Each number is 500 + 40 x the weight over the matrix's rms, rounded and kept within 0 to 999. Layers, rows and columns count from 0. Numbers have three digits each.

# down: layer 4 MLP down (transposed), 640x160, rms 0.0933, rows 233-314, columns 80-159
# up: layer 4 MLP up, 640x160, rms 0.109, rows 234-314, columns 80-159
down233:517554492467526469484518538451506468474542521479508444428503463418417443499583473483579433527407541476497534405436452557516465484533509556555542471515502545494530436576562481492597434427503592446472533479448423463598526460440404433596600482
up234:485473457471559513512464454507513522513541533506551508532500519546491533498492505419496506514532483519539459450528462526506525475482516495511440426498472495520497487465551557490505541421479502623523555486499422516451501517489530480460477466
down234:499449528482520462462510578482515521471452458459503503552494528438532595525520532480446490494522514489503481536493488505447498472440432490454494523536467511482539446585471537502514479543470508520460469476508495468533482490496478488523490514
up235:473436433527463473530414521568507531523572458578513549416436551567456475531543473511547462441537462490474512505489481517503510480526571551479406508484489518522592488597529522543515511479499436527494475487542516525510493500437549505516533474
down235:539508487398374464457546511547483521549565489453435468476546533452485537460484505512492488467455475527518544509455570546557531522539447553543487537477479531470512589483527538498522459537473552493486513497561508444547519480498467573486462509
up236:486499509498502562530506533506528446511481488513469574430506463535488428548516508454528518473503546476580493534485504476443499505513585441550519548572551511562470491476473456530513590523488482451427480518516419379467527508504516457555484492
down236:499440578530506510535517540507501547494461523497446461495518511539517542552537488535461504510530474492460485469479427473566501481520478488474581536504443540567467549466510474501449478530545458487548544539510500502489472510467542419454395502
up237:547547477445486471454505555439500571553494464590440520513447499491539490459526512494521526542574534448488534531489563482476539423496543420555484499504491514412491482509585514514485549465434469488496443553459517456481428504541554501568576464
down237:471528480479445472412564482516501519496573457469472448440534518504518517535484528523499498537459493532544486450512421508503505546458513558467513531462506527516478470545472501452536461520524516511494488579523535500524517495476520528476504474
up238:507544553479504602494469511475489523512503448530490572489538444504528459447465513422490514558530519472517493575480604425500472530537490400530491536568496469516400503473472514516385522533491470480516415544394470506531479516583480515496442446
down238:511484497563488599442549524521542446484552528529430471424529524503448474451503487515492561549487516559542532510453631466495482405513417485494487523505468506445517490550482492467566505516459509465558491485482485578527534457518461406540500496
up239:448537549450503524460498532507534531516504524460426466532545494541557494453428459460509529451545521487509422451507486452536566450424552553457451542479525468557553491564439478460522541534526534485470459609477489524503490493518547588436534479
down239:481518505505494476502491444457460496560527516508512510533490502484536491448460510465523534522485477481513451477563570499627424498555461472534499501477518547535529574434466512530505524488520463541460516518502550517506539479497450468433467467
up240:553502462433516551468557597527489464558545466499510488491498499496456460461457487447485447540508481517564526493527471478553515465536553454503433463546426515502480393433430524564452610541414474515523452516447467465495476516435555479502486471
down240:497376544490484530463416579357463582520554469492449429554483534565493362559449485515508471504525562504568472510440490496507491465511582443494552518476532565485432432491493499505424610635441494507490449526525579476552430544500451527528514477
up241:533454545550437541517461535462597472570453548536534517419516538517483483509574431434489489555404508487547502465487553467515494528505465463494405508513488451519499463522428509515512518478453452496444513512481476446495557509543444442589538451
down241:391567550363490504488433483545508485521486527416505526495496529447408485443524483546490455512431592459502507441576511462448487529498498513563552540462520481507505498469487553479471451499556568483573531457493521499451497574527478468626506508
up242:522475495507477542489492505486600491527492460552469554464500521500540422546523421447524524482469518488531481583485547456499514476540478488496528508471496502526442516547411480541450516593436484504551476534487532495493481467567508467579558497
down242:556525581524540473497497472522535502512552525469492503502482549503508551494553497483465479509513528465454429424484435473549575522523502529497495490459557463465567509492539447475501485574508530490456465520525489452470558543497496499554449418
up243:505497546512473516467496494530555467502512533466472527505479436499554455404474483527564442511552507529539504500519426429550577477497555508491526492470507554457530525523461521556471462509490493472513472519547548523585449508571506495519462461
down243:518446434469530501556453426506523442504520543513516443481460469567509431503538532466426534508523446488459459507523558512484454594466548462476494542471536484478522528505495489539561531497504522487515525457472551505439567449475464482462579469
up244:521455477489516477492552479499510477496488498501482544437470479500454516500467492505476462470451490527619542525505514504451563527535465441492495406518511461457579425498504498569498465486494553485493501501543525521531529548496491493509462515
down244:548533550499464542524475489495537469535472499561572509435536501507460491493486509556484547520516456439459514485515499476466468492486447555463556466496497468544488493506504446590458541502511455460520567595480509510489483540507509500544445527
up245:528517454578472511537527514516527539502588492480523512506433472529485444499479536477514437496573643495554480503559510478488481538530602506522405451456489562482497485507507636494527556488395454516423489480481505506487493478434500490491481526
down245:518521482500400492514516537511456457546559478441547442472491584471582445432516497407501473505480488505475510494571545410522530512498527457505536485498500535509547582497497556478565489545441557483532462515469455537507476491471472496547502483
up246:498466488480490557530441429580493506542537457483535537568498419496492456444516512463511475440533503508549484448510561488562538521535513516563489498550482507502504438462442516442506498512489601499544512493483539517514575443489475474481433499
down246:498496546446509519489561546484535531517510493445480512525458556461545533558587490453505455460492456463538534493538503461467423538439484468447484488547496511477503482461497521582470514528520501488510509476511512472505492462452508465495458507
up247:513443395443511489460508539533447482509449474516431538478459565519528486505494452373455453566516519524455507533523420515496495438575476438488424403529450547438464482461458473514502612403492473581556511458475470510567469567426537535571567487
down247:594496528555542498491513553371549453452538518467455609570437494416511476518559511477504441485505503555520517514486497562497420475532402560508549489495516523541445508529549570445536568445472492421533548534509488414439551493466444535501557503
up248:488507504444504476464493509541446547488513497530400499537487499490590498484464492497544505537475476530511395504425449535476458409436526516486493514576469484513516538498492491481513504496518509497534480507524567511499474518553448518447429444
down248:565509552475580533534537512435508462505540499487512531568493471460528522420544516542552527462519505476473554505472513491549512502572432495464531521493505497523535448486450495491525535522490563464486505483468503478461447530446583531485487580
up249:469482522470449587489476485452513499539475484518450506513544487464536507505525446507492524512490466460519477500575481452531536501488400499495481415485492453482487553508495547487497502511503535517519465565608490485465503555523497556581482519
down249:408528391526493499494408532506481440471533428527410526455528484545509447420516523514486499489475506539526515537478500532535445493479513559563516490525535480448529522491508492552503548532508492490570526537512449482487530416500486515540549468
up250:479510462504605464508486538436470497531492434523535537471559503531524449432473532389423524553508509535507543464465455530519535449537536522531462416462514480523489511421467490435534512467531541539480512531511398452441469502469585578521563491
down250:503561516511402465550509505503486556398505475455514513482543476501519433500397499505510531529421487506552510466492496496531519492513502521528504508575535477466527439485508531555480528504525544459519516484526442504508465506511479441438477484
up251:521581468578444522558488533474529515498504519471459462499421450467501484531483502455529471464485483442519446464483519482493527468476556499496469489505376456432506536501561572551555498548563516489523471514536546411529424477463524607552470509
down251:451634461496434498473487426488440442495498493456547521592497516455505548484503500459480492543519549403496475536517553596471468540505561511524487523466442447532564440491501566443475474522452433525457496546560530458511527539482569439578457520
up252:527433521513549488459523606499553456533527534532498513479443511506544440510495396425540489411504449475509470513501466474510568483572517504497434443486455567442564506491483543567513496487489477573555528559498410534486516456435528468489519537
down252:504554477491505496463490463535424462506467482477484499518559519470479526524550548480456547470594378404537516491507488478504405473466513561539515561510541461486453553496469563565438455521499517428500540516429513512472486548468481567503469444
up253:532559461461488483521528488469455519551419548495499452499492501573520538516401567547517486569561507448495474489494499529481505507522471472550447490487525502427514439508472540584502478506487533461506472494459483464574507588478525517599492426
down253:493502499487505510508486558514479481521483533514471538513520510525488515463542491491480500493491447524510519537482456499499460507457480518449480527499507469574484536520479514458537501528436438562528522553531461511506520496482426489479458571
up254:490476451484636560503415524472506483510517531473514487565525493521546461517587446469430462553497416517494471494479478530473451508486518513527535480537456502515483552497493518510515536552461485521533465526477554509466443489505401507504515564
down254:563544562528477496542461468490592510537526548550482462550440486452468409482498554511519555487473485539463483584469470418510522515499484518536508539504495515518494572453495412483580484481515494501458524465431405511470481449522484496489489535
up255:496523538502499519487471551466504571496541533460510513535506355584477480420556461475537433493575546448605443434583552470556489495534452524491481499493449506434470505465418517504555564535562567473545460540456505524493471461528450561496473508
down255:482447477472453537502507485482527509548637510557530527496475504483507451502534532429507418501505523468535445440542517540516549498512513522554486509555580457539510520391477496419492442530500515481456518539477426543584480429472493513434470510
up256:458510513589457547508553532455465582546481455539536367515496499536486480509497471448494469524529493540579482481518511546512465489445489464479476520567416573515404481543523591500478483512436523550461544562448478526561509564549461550437488461
down256:488492501439443461497531464508400540368493522555523554452561475476521568484452499456524507498486496447508490550513506497535513581459524550510491505483604483443541531488471502469537487515471522517513531486513496544504477472505479512500522467
up257:461508539520511596509484522446470618515534461510465419500497401477547466492505480522515456505489512564511480527585467472589479499535465481531491479518508443474412480562423499439497510504467517531495502540481463497531506521558477543535462572
down257:517566504508503469538486498537460489461542537461533557503459543458550642452481485512472561494451519499500517458517491527468498518504493510418494535520564449548532570451497440496504472520458484454492553494477520512469523507486460481479477489
up258:512445499515452468497493551472551500529464474553497554457508503546559489450475522537495455464461519494542509550503513465511504443533501516568507459453446494493506481549463489546501514459521523504495482516569494475546451554492539546489548485
down258:540458476486503520490401574443508546517472514535455519423485526525514379439443484511558500446415543527549481580449490495545608412549545469524489492530446492496471441551528537502481579486485571574497420525536508446585512541504549573512525537
up259:446506433498490521472490492526523550542542443575475487471514473465499464526541494534507465461513447522523507524486506477511500518522533421495483552483513479554497520514432464483554525408478533541539480500486465490500550438498530498497535480
down259:441518519549478517513508493546425453456537524471501533526484506534540549448456485556396446535461469542506511496471418467507542517530455528542492558512520486495561455500553467503473493524513488469533538452527520509483491489503518532485508510
up260:544511483595542491524522527537517478481479458526508460554491511546531489496532491445551447467521429523553565528430524461489455532549535487563481433536463439493466445529472560562511479451516519467504535541553448453456542473497459486521521482
down260:482561422474509509478494578443475505511522461548537541511518531412495494461519491463484568483460472469519541520445497430462533429434527562564488560524433513513511544558546446502428570528513519497553464472525536508478482451489482459475573490
up261:462445486514536504519454502487492512472553437493481485531435528543485489506534477441518511484456493593505473533602541578486548466470527488520467430534452456527483430481551512470474510516485493524560560512528525505476531588551548539509507563
down261:474523453481466511475569493513530542488459500496480477485509482486537556509533451531535506542463491503527547468485468492543496538525459554498513559487505557499535482454489429526549442518543497420496423539488509444438521495488502555481531508
up262:421454452559496552496530519476465466532537478544579557482553494493454512471525501530589428486503529480558491539530537485525479525540523525527487477564508455508454462500495528492493487490477536510466433457566471466518542515453430509533446475
down262:518532472509448493537564523538539567535463499553554497460447529468524542531521486549459497499446485467496511506522492475436516537460515462504498456488509488512537570456495500507457538505488471493437474550563526474520492479493488435557522455
up263:445503450544515531460550457539489617494537405572507480479567441521500521432476580508486427546477518605551494485503456452496482496520509459506425407495466515529474485508481578507493483455441507494535506459545466433485476516525514572504471442
down263:491518469512459470438470519578500515544496508481507546466540537479502424467474474501484472563403513501484475498517501545512541475536492482518598498457537546534514512495525444452489513472475450506546491486479475491571574484480485464510541539
up264:506483439474520506468527523497538495569552522614451514486509553522520466456501519511479512572508538556486504591519419572492462421476576461519462461462462540486513467507483530449511563502419516478487468478528539469552503516502429455534498506
down264:559604527570519478529552526507564513532547460560468466401512564556492574496472452542514555528493502492469457499474457424430507538448496507461467510480510559496577477467478429551492557491540417496483527449574485476400532552495565504462470456
up265:510508441519482506510453623523532511476536528492434539515485486527558443495541427486525523431415488452510427538521534517494480475504496537459493405457440567510458493519465510512532495491444530522523493602559495497509502461495478509435531561
down265:495483440528463505547430509474541488555530488477525524477531420559563435429420444441509563515520527493480483439626507526537502506489513559510403515448512543450524475396507399460542467506453510417493503546522457468530578475468448517409471535
up266:518551524489507629532466558516540555534481430480539460512413449443538451479531495420485532502589515491468474470506477502559469512506535501407517486517483552538466433549468600456419506494488520532477426536497400512511485548529443505400498421
down266:513492508455508499574614471523511473471557504476535456401530538587524487558572513488539520507506584510478457415519554524480470500448492521462504417446551471498535445511449500529571602465510494387463457497474435481452563435454469492521517512
up267:471521469503515539521483538457467476530553496488489493524439474482531528461480463517479484537543465512531476463500480610516539503537461551550469490512403509538502401481538547517439515544478513520522515494490512489488442580490499460478571503
down267:487416492530498451578513521470566455464533508519481526514522573509486470530470503538529493515477494538532441485457490445472451522564458526517495489483493530531491470514476496511488592517552454498505514456541490462466494532477472489404525469
up268:445513522448488470500493503493565602497454478522459508489481463500534469462444457506488505505512546565489532507565535454532542450541481439483522508468531519515398506586466471420483489515488451531420430482479522496570477484552510515465547538
down268:551509505500524466501481543485468499519490571477446459497516473457516550532507554590554452541496453473391482523504483501495480572500493548483482493473422522441521488499528465509508485493481510551531521521559459490481558473479443587483510493
up269:503429458544509559502494501501432510569501482504483560422554456485459472517509577540500471523506542500491516475432476527444496476521499501474513519585458533494504454477559513494517479519478523564549473479508514385519478503527581481514491498
down269:525505491545554539489509539400414535541514493443517536493453474517540509441533489477475485468492443554471567548513497441545421467496502517596543516480492547506497448550530490562552495431507571556418531522416464484447537583455434511449528507
up270:512510491485503532499485496500533632475560430556517498551546402521480472541518453442473526445524568479548524479539533508693538508548503539490474473521475489463489462544483479483552497518492498552506518535509435523509463475503490521473485442
down270:441513533488494536504569500482464562513469512476549551522486490585443533522534528532475496478447519536486521505506534511474468543459468514475440521613571488509434483479462586578505505451546510501466519457572476449544508485509467524501541485
up271:435404551406532464415344497529519510517558514528532460445544552562508484540529511496488563477478497578452469499452536496600506526488445525419508505572461520561496536486412508450471508501488480538550449510516490547505518524494463501438533557
down271:421502508520477467499450501535551523507512485529523492446581458520468405589408447497384471410521498615500503562550398433615523535488520564430527465483475572508544524538452478534583567565503473546533460485510510507523470510414492439472508592
up272:514453556517494515459472486456556503559562523547489510511510455455546420456541500490435484474560486499579526456533492516534561508493493482558539500512526501487480511543502506507542547500480526519496527462557462488467470457517496488446464433
down272:488476512500463482475512490497483452498518518526539466485538490477517553456509483529510544473504512405486526489510506482507526473490514520466512577521473409472487459479478565418512439440533441540546566475526505569531458448514493572499475521
up273:493453526462568481514506560505503527533558532453442504510545533461535480470487447473568506506521574462466441459586451574568531448508503479519445517526516493516537502521507556444502471541550614461533441449505490415500507527486451461497476562
down273:500524510499497443585452465448547474535555510514451544479527513505489475437512535405562495490537570463492488491568536499484422445487529499513461552465540512518542510470528475425491445568503565462448553422498444528480493506434462508508547548
up274:496529544532582478514500497460542513523517510523507480534522567535560433519536571468448481544467568549482488486465550509527493475568476433500435527527517506497498454536456520489496567457447636510435571489494507448458450525515435544573481494
down274:474534474504503446498461480508469486528506517535519470535577531508456524528481421521436486518483502463489506496486505520508508499570536606498497553474591483520518444517477524481527471530518456557532437410414549488607592511388507548508481482
up275:556511497486514548462510468512497527518440525466502487541562445529557516465476508538479474527520517506482427444463446512488551473489454506540532512546451499512564437472529451498512510508508511487473481427449543476588458552506556501548462482
down275:434508512430431390564460516489441525446538493542521426513434523594513599538490481497449494523460493494457509505551542504584527549545489472421440489418540524561461540552486569491551446465514508468519541543458496533542515440528490524515507560
up276:538471500506580485493419473458448519478518512516487484471476536510584456452477513510572483487545483486498440482492554458554574512567479476529483472512452464419451487508500536498467528451485551491545519607484515467486479459569520537505536585
down276:515513448422498530487570521555568476487519487581476504478492499559459410491577425464496555525512504486471486500518530499497535504448475473465519500472470501498506475514469545538481521446419467531536513563507543500502540501469487546556509503
up277:449485527480558515448485572431510515473479515436535508517500532485501429533467475518483443525495513576517467553479489477458513458519492475552494462527512591490557492553479485526491536490482546507567505509505473482533455492475433469484451508
down277:502506433516492500462515436535513519496502484578502549472462462524460581506510483527511489513483555465518532507475473472487538521487544501441501510533502449546517471515547572510527488551493450436460489546464461546481498488536515582507502475
up278:523470401486578487482458524485463520533508546487453478538516531568516491537459552540516533467491540508513515495480516471531513513541449508487492456488500560502531510492439509577517479409450525457455507461541500493503504538457495514521498507
down278:520525524451508485485448450469451485441499498488507484507477562456550545449542518537479522509487493530506466571468509500467511503436510504532495554481529484462553549516472533491524561506454442471485493524551463509471508471467520460483532510
up279:573475541546546555498491512509503564445502537480504427540552438470534465446490530466471469476506475480469516474492499517579447505510473513460464450496445499575545484544500557488547472447426532456504455390505465532459494478553496480448500486
down279:496479472454505485482518519436475449572534433517492503499574548467514487480553505456428522486522551539452516595474472502525490480456527514563503577483487508496478459538511487494381548505470599501501487515481543462470487533530535554480545473
up280:442479561544543480420474551464549526539538487526423444494499465466477471461527564561442513599520500508504483579487407493549501398505522464467529475518526482501467439544507543454406507465474513592528422504490593528568418567586511526475571555
down280:486437502508584535507519497438507514436498503505511505461467461537482414558507582607512435481513474549506547506524500535557430549528478529444521536521569501552467514599492470484483470486535483552479494518494516512467518505548493537507465493
up281:525554506457435491449508508527513457511553534551550520447533477521492446493507456532530494563514507489571463552475458520551495541529526475441502511492516547534534534533440510579531523454520495471483399515524498507540484495477406501509538516
down281:512471526523498464518477480534522515453485546479502496593559481470529519501483493512507478536478518507454480435538484562498474490432438507495516475532469518490516546466490497532471455553492564528468553521525484478473459583521532555526472570
up282:569515489439464533512494536511553469565441468531519567455528519500484505500494509449642537507477573476500533563502507491519477484508533479520454476517518525472433373534502475573484473531513486495444487513506529464566519490513543492499490482
down282:512560513489558509445461464451539479537458451501493528429521515520473476553476498410589551539484424458467499489457495594422503548490537572473459487455577490452510404518512530460562492529424516492577468519472528528482528486473566459531515470
up283:493502525572481511526499519475561535557431454468422542455509483460451482442441499526540454506490497501534534560600544504471515514540545450613523467457513525465422475508471562478538466563513469484503444525479480435466512483501526579482467460
down283:401455464472370479528505498501531429498463512479504570451490475541440550524512553574472466523503476529510505519482587450472423608506603540483417457519534487463579519512559534509465503455529488543547473547561465510449549458424497508518492465
up284:478473433437618539478508488429486499511557503526524531519515506509567501463431469471479482546519515564500520456562509551529465479553442471530522465492481519509474508502485502445491462486418455530531538507453511478521488512570482490473458535
down284:475463540468519456547511502481519513480454471551469510445450549472522449486483553557492540514484424503553511541500465466537526497493531542440510522476531481445486524556522468464502472470491506438470498534509536527537514507499474549504567479
up285:478456431440591500408473537487484596512508472522559510489495450499485485452458538467581500464649474550569484505510541483521522471492534460535508497473476471489500466497499521496426500541440451452514498509560509455550541528502574524416492534
down285:520476468498522476572504589441484575537473566450533483535515521487485558455533558477562496498561469445548550512453441449476468505452487441461575500604513495530448544496498504523511478503500462514495479509521454546547534474431489476461469448
up286:506538426519485573445478467557554527540559544451563403556457505498579463527455525510540456515504453510551555491547450494480488542514457451500497510476432490481493519472492532553528426429419492461494496533532513521496462490615485524492463537
down286:502523553479513453498494524446437437470569507516452542509424566445493511461504486509521547519495482514535475540489434405474508487500497546441527516483534486424576547491431477471495525487470442508475502552514511475510531493493528487523537531
up287:491468408516483543536523459505486506567533474513448554521528503492540518475497520393498537536511455456526516467444518588510522493539495494516380528567426466471553482438551507570529539481523489564482526561493473501458515567514518530468471480
down287:473462475468490507588515512513538450507506519470491470509444547491413480568540510539480557546485521467510474522476510487443430577467499509477559505434514436460500524515555508540477571474512519510377554551520501493393522509502535555475491536
up288:534549500561458551568491481528508496568539481440460462428438493502559507508444491496576465473503537502485491452526571522538508503524556408526477496552485415486526482465545503473531485543495529507472459530501467438513497514449541546574462498
down288:520532480540499480475552553474517528511511578532534473573451414517460521491463445458528483488514500523457459479477482423464449535582527437517444470517448530461525510474495492454517542470471427455494506539521428518500561457481561498377482486
up289:439531422576489519497482538512416587570527511521434438503507535562514495482511532524560501511487495467497431572532462524504590494495531494540457440466455550458445509466435507502467466469521491575515514488555444510525531586442468556440558567
down289:592515513529516449486494472515528539501451541521537518463511448452471487494510523442486563439469476544526533490523416471428552502546439554521465517459540558466493551514541505492508514498436460574428488549482512511524483516521478497500491451
up290:513534507582465537522524529524549467576556506468465496476485491521534463499491532485494486454491455570464479614538465465523537492495546513484488456452491528429532457479488489592478502484421515523488492488436491526533511455513565499457483511
down290:460507486523466418445469532503495493553483507414469481534511509525488493403494396502526544512517493572467512448470469472500516470489522585459488492394626458495516501463550441467497526473513577439485496583465550495503541439502591499536523461
up291:433504489409540564465499497463504517533451418521414458542550526492533469559438501537461521522492477497510501484552469556560529410503483467467518518565547547497410458538465489475449506495457485511550505513430503420536525527573423509577545510
down291:512556463495531546475456479531442534480477456473472443550494549493493495493471533504483542493508445473498465471509450398468534478528471525453559502456466527500489502482439463462455516506560517471466485493547456515534549544529547532527489478
up292:459575509451538501506458489515567487569549469507434490509541525524463510478518480539434545534479515533522477508523560509528509506473603458567486500517525593496508467480441472439485588454453441497554526483451502524467537495585486539476449484
down292:498474494495557465540526486536558473543507463512496498469526508474515446546440515515435501523493537532458463516439457559502476493454477518521552484556556514498507555505426476540510564452523478430524472497487470517488576427480515549434496618
up293:514492449506487520453486490490478530572461455454508564490531457471470498414501554483546493606527527532563535484504557520515575443521513390552457545488487509509448453551502479536458515461502570588502506508503500454508466466547520505566491532
down293:625549490513507582474466556522431469515468447532441495542501471520450526551472497572445466519561467475491535531574488493513471479494501559535503447460440468502502427536477513473474506497517460523513496557432532443572487493492552461501513538
up294:531516511487475500508562499491547483525565479457448480444436505513469468438496518487486448483528519534522527476479484517485498397505492537577439515481491515530528491506531534503472487517545446486508481474479540524529430558479491522496558456
down294:520516566429463558519531505459469449563481477523508545493493476543505534505492485537520501486480510548479437458562535482600485552596487468485552483459582515513492465528537505511493513471425538434572521509523523454495514413456429507542511509
up295:533429508488530443521468502470514476503559495519539530457439542557461443533574519418529498587476540484518532478417553599463524450565449470579496445544476493531463466422566495524533550504507555538501493541476480460475450449457525500553553607
down295:522457503508558458536509461513545385475413537568491533550601474464490494500512537561461521514512432487544547528583467448537512518481508580485521501458521511558405487508540437430446456520496481395566547486508475507498472502532525441482510474
up296:548427508503531508480499485460520516524511454497445550497540527510514489559526501432445455496473600516505555494514479563464506457550532501543433406516451523472456495469568548479467512514412478528487498471570503462466465504520462467543474565
down296:438594533438481484513474440538434518473552429468475497515586547491511438456516514507513573478486456459472540500542474494489477503403535533490478549459482514440472518502508470513558474531468529554487452535475541527441525510493490519528552469
up297:480509533520528593496430469479578499530507513506465477499517452540514455551544490462444523530466463489475488469437469525493544503468474384530522491461499473542531489529488471570447495426486500517486483526563552502499504553608479456501538566
down297:523548474541567555491469554557560560550502556476568459468536453499487468540589460477514485527464492564473596478493471503535472452438520539530469533428522506525459476574435490482466510472473483531467477598509475469562568481489496491499504507
up298:510485513511559538529460465467462486523542431513505504525488464527494473482479530427468547460476505513539457472510496514521463496545481549550494496551480450509393434497504555467481487540457593507448502571526451369494478571477462477472473430
down298:499532464501527471527502571428504492561542382547513552499478518516496492479513497513532529563511486532487482438561508478499551458563578414537473394480473536473491481541498504482458466482432502574486537510463526487495548505547594535560495499
up299:495472455485477462472501475454510449571485515506520478441479462546475431490510457517542517500489574509624537493490503470493499533499460535581511508504514526517474535522491545569515533490415497570534545578484452471506570488580508477457514462
down299:475545486518443529544624466557484500433449554524459564512481480515548566499467549488482484466535469489461544524547482447531532491488492462454502517516470458560456575480481478494531441480491481514475443483479542523519454517489576546564455448
up300:408556415528544522496441461541481560410491406522435525460492409544478518534477489523516438446480622499536450499516566530609545539537556495515383491515468495447570513504484518440544497533493537497552520462413439504530509539460450551354439448
down300:438482516550542530473492474522515494441525509516418491549533506430533522506518507483492535453465544476479489438542484455522447548516546449527498514577499545459425498512585506423572462413525524423478515511501459465480493481504519509509489567
up301:504503499457486524431470562491531613487484529502468533453534412486536522394383514482491471449520560508521493525467484494567473456511502389471498534478541474523540468488462528484501479479452458508427448457560457487545442565533529481551534470
down301:536431503491547546527509489466454473486530524493478483544490495552507504533480474465532466462491508475487568471501488586458450490446520488493483465467471543496571499491504459445450577505547507456480499463503514522537497506627522511507484570
up302:518551524499491534507540542391536504503553456496480520540434519440528479490503465404559549443499547519476490549495529534462581498499554529561471451490444502437526523494546548489509485513536516578544563450527449421483508529484505530422467606
down302:558548460507531518530545561440489498505386465497522452532526515462637514496469504459505560518509448512479464465533538481508501543450480522525546545447479517501520533520414465495445525483433488465490510500553516497490478545509482537363448572
up303:508462498411470545495479599445583492498513521491491487399532494533450480524526442414549492496394555500471448589531488474483505549524454479569462485501429454520543459560554482517506476536575487468470501575534488458520485555475475543518530548
down303:410552471473464514491479459493508480493531500527564563538537580428465521487583533561522460533473511453469437481546532499462445557477472517397521502445492457575541511488560450442599531527508517578506456482467450519511510572482571460576467502
up304:485487462540459428527493517553467556443481532572521552417428521525489475479533536421469532640523493508523494547472552520501515441510535490549459434524501472450454528455486577579432474513474499488458498502495466503486424498468458477467538518
down304:530458481448443462548480501536389522502543510486541473499492582466568477424491406500504440481478434530539448432493441497512531460522526518552468564444510479501538581494500550549514512481558487597521527517486490495493527515520465551555492464
up305:505414506541562533499510521501478495525489398551482562488513563492517472522524504457549559551474466491511465494441522551469522470504517491500493526484451496574468491481549555442367480533516489545472474463450521463514540528586440450419518485
down305:563455588489502459467432529459463461515562576439545509499506473477471410551529433429529456494523452447487498485510520488531479486534465443523469467496514526562541485490489456509556420550495541469549503521369508588544491567498495442529508465
up306:502437408520486506502488522486476467569491502545438514423499488515539523490492502477511508551475525522490497519472478510489563473537538496627492428533423471480491497530534489538549461491551514575475548537523413483524471559507532536459550535
down306:514589462577527514506545487488488529438527502459467499474476540445482400490539556478487497469489443583479474484500494537456493448455532446498486480446491534459486468482514499445505517506528508491503443465483511516476585463481430573430517494
up307:446520510526556465471519480486467504497580559510470461506436470527550500418535539537421515477520485538485440474558510501500590450482471469465488451568484502514552429501507502534411534444465577557483553490413575539502494492568527519525540570
down307:503506536509470506412504490465509488528573500530515465526456528565588458446439416515563511512510481538477459503504522513514500478556486449474547527514561510454466472551555555468490530482472473469492499508456465562586492532526506492513479520
up308:466501498506523513404508562482524532507532500579490419573488498458520482472522445505541514488541451512500510511511506459593525466469515523456519500480452484450444509548469508572524516451542559484527537484453437521529469485532450535548503541
down308:522443542528548555540447507523542482531524555586523471544459514488535448484553552529544486525568466488466504492495453472530536532466457494533498472519479534522525452463571461484483456546536561481503453580469509534521455519528503538506480460
up309:506473549404493562503478491460573531528490457489414500442538427426608450455501446483507540443491510484458498534543469507534544473561496506561504483475458453559502468583528514439494504544464537550464483510459428444543457484565543499538500534
down309:561493496459497509527487416500559456478566523476485502473477572550503533469525588475455473526473516537536551511490471432439440452491523507418517514538538455590572538506485435511445515481485450428521584482528511490495503524452464491530538497
up310:433471519483523519499519479560578511523501447550508459490481459498521500480462522498502468505508535492492476540544449550538504518517468498540500527528491482498507457511462534514481502502474526470505486475478556454484478548517498495479455480
down310:445424506496524534496469504490490499518496458570487436460561469571553371491488504497449514482525533547552485509514517556611514480553560530500498549552439492486496432530461550470484551419483550550514449459447488450576519503503517516523431535
up311:412477453456513478430468466470445510525506552520533461520548406539516521505408519514484520521491508513561477480538515514552482493513455492527445444505454452566504446519473461508504423506481481481467509483460548511499523562637524538558499534
down311:477455510538455462537577473539475476556513454527539493472477514480519523487540445535537485493463481489524491525560500499506519565560475530427455500460535513480480457542482520556583522521538493463472542492531455484459496482495528447464532516
up312:399480435479475562515512479447454508521476474501531523548495573462498485471460502521512468557465515576526492467504471497499510464460508583540511528520479520448510515522551549516478509508530496523495494564500519472562409537476468492485512477
down312:475466533449492534491496479479515517504445523503476478536564497526559578493464415476427496526524498528527512477522496449520485548492457439427499508575529526559468491466488494453552488472507528421480538460498520521529524497514477569490518532
up313:483482463449489507459432495498500513469480422473554452451436509553545420528466488479554469513500571508496454529514527507521545462559546561530518471498475514394531567562525561589502534512543524518549485449456432512497484499400468481480590563
down313:527458550559416475525552419600424480546529490500527533490457468503515563468453501493505541552524476497427539456525490533507492453513536538474548531529472474483486513465497498476466435515547452458468490489538560505469508427535456542403513440
up314:533481527600613533516503477469522553483584478517483542453519470510564436485523556487479468457445497532518533530441577534486475490563446473544464420518483417458496488521503538585436519473515602530453479539497469451464455501432492558569483534
down314:515490467449533444417478538481547397558573528519539464388519575501550539428547445474531563480439527512456561578516526488483609550528530521507463472475388502481519483507559485486530461453485497538504542548525421520501546495468529530520493501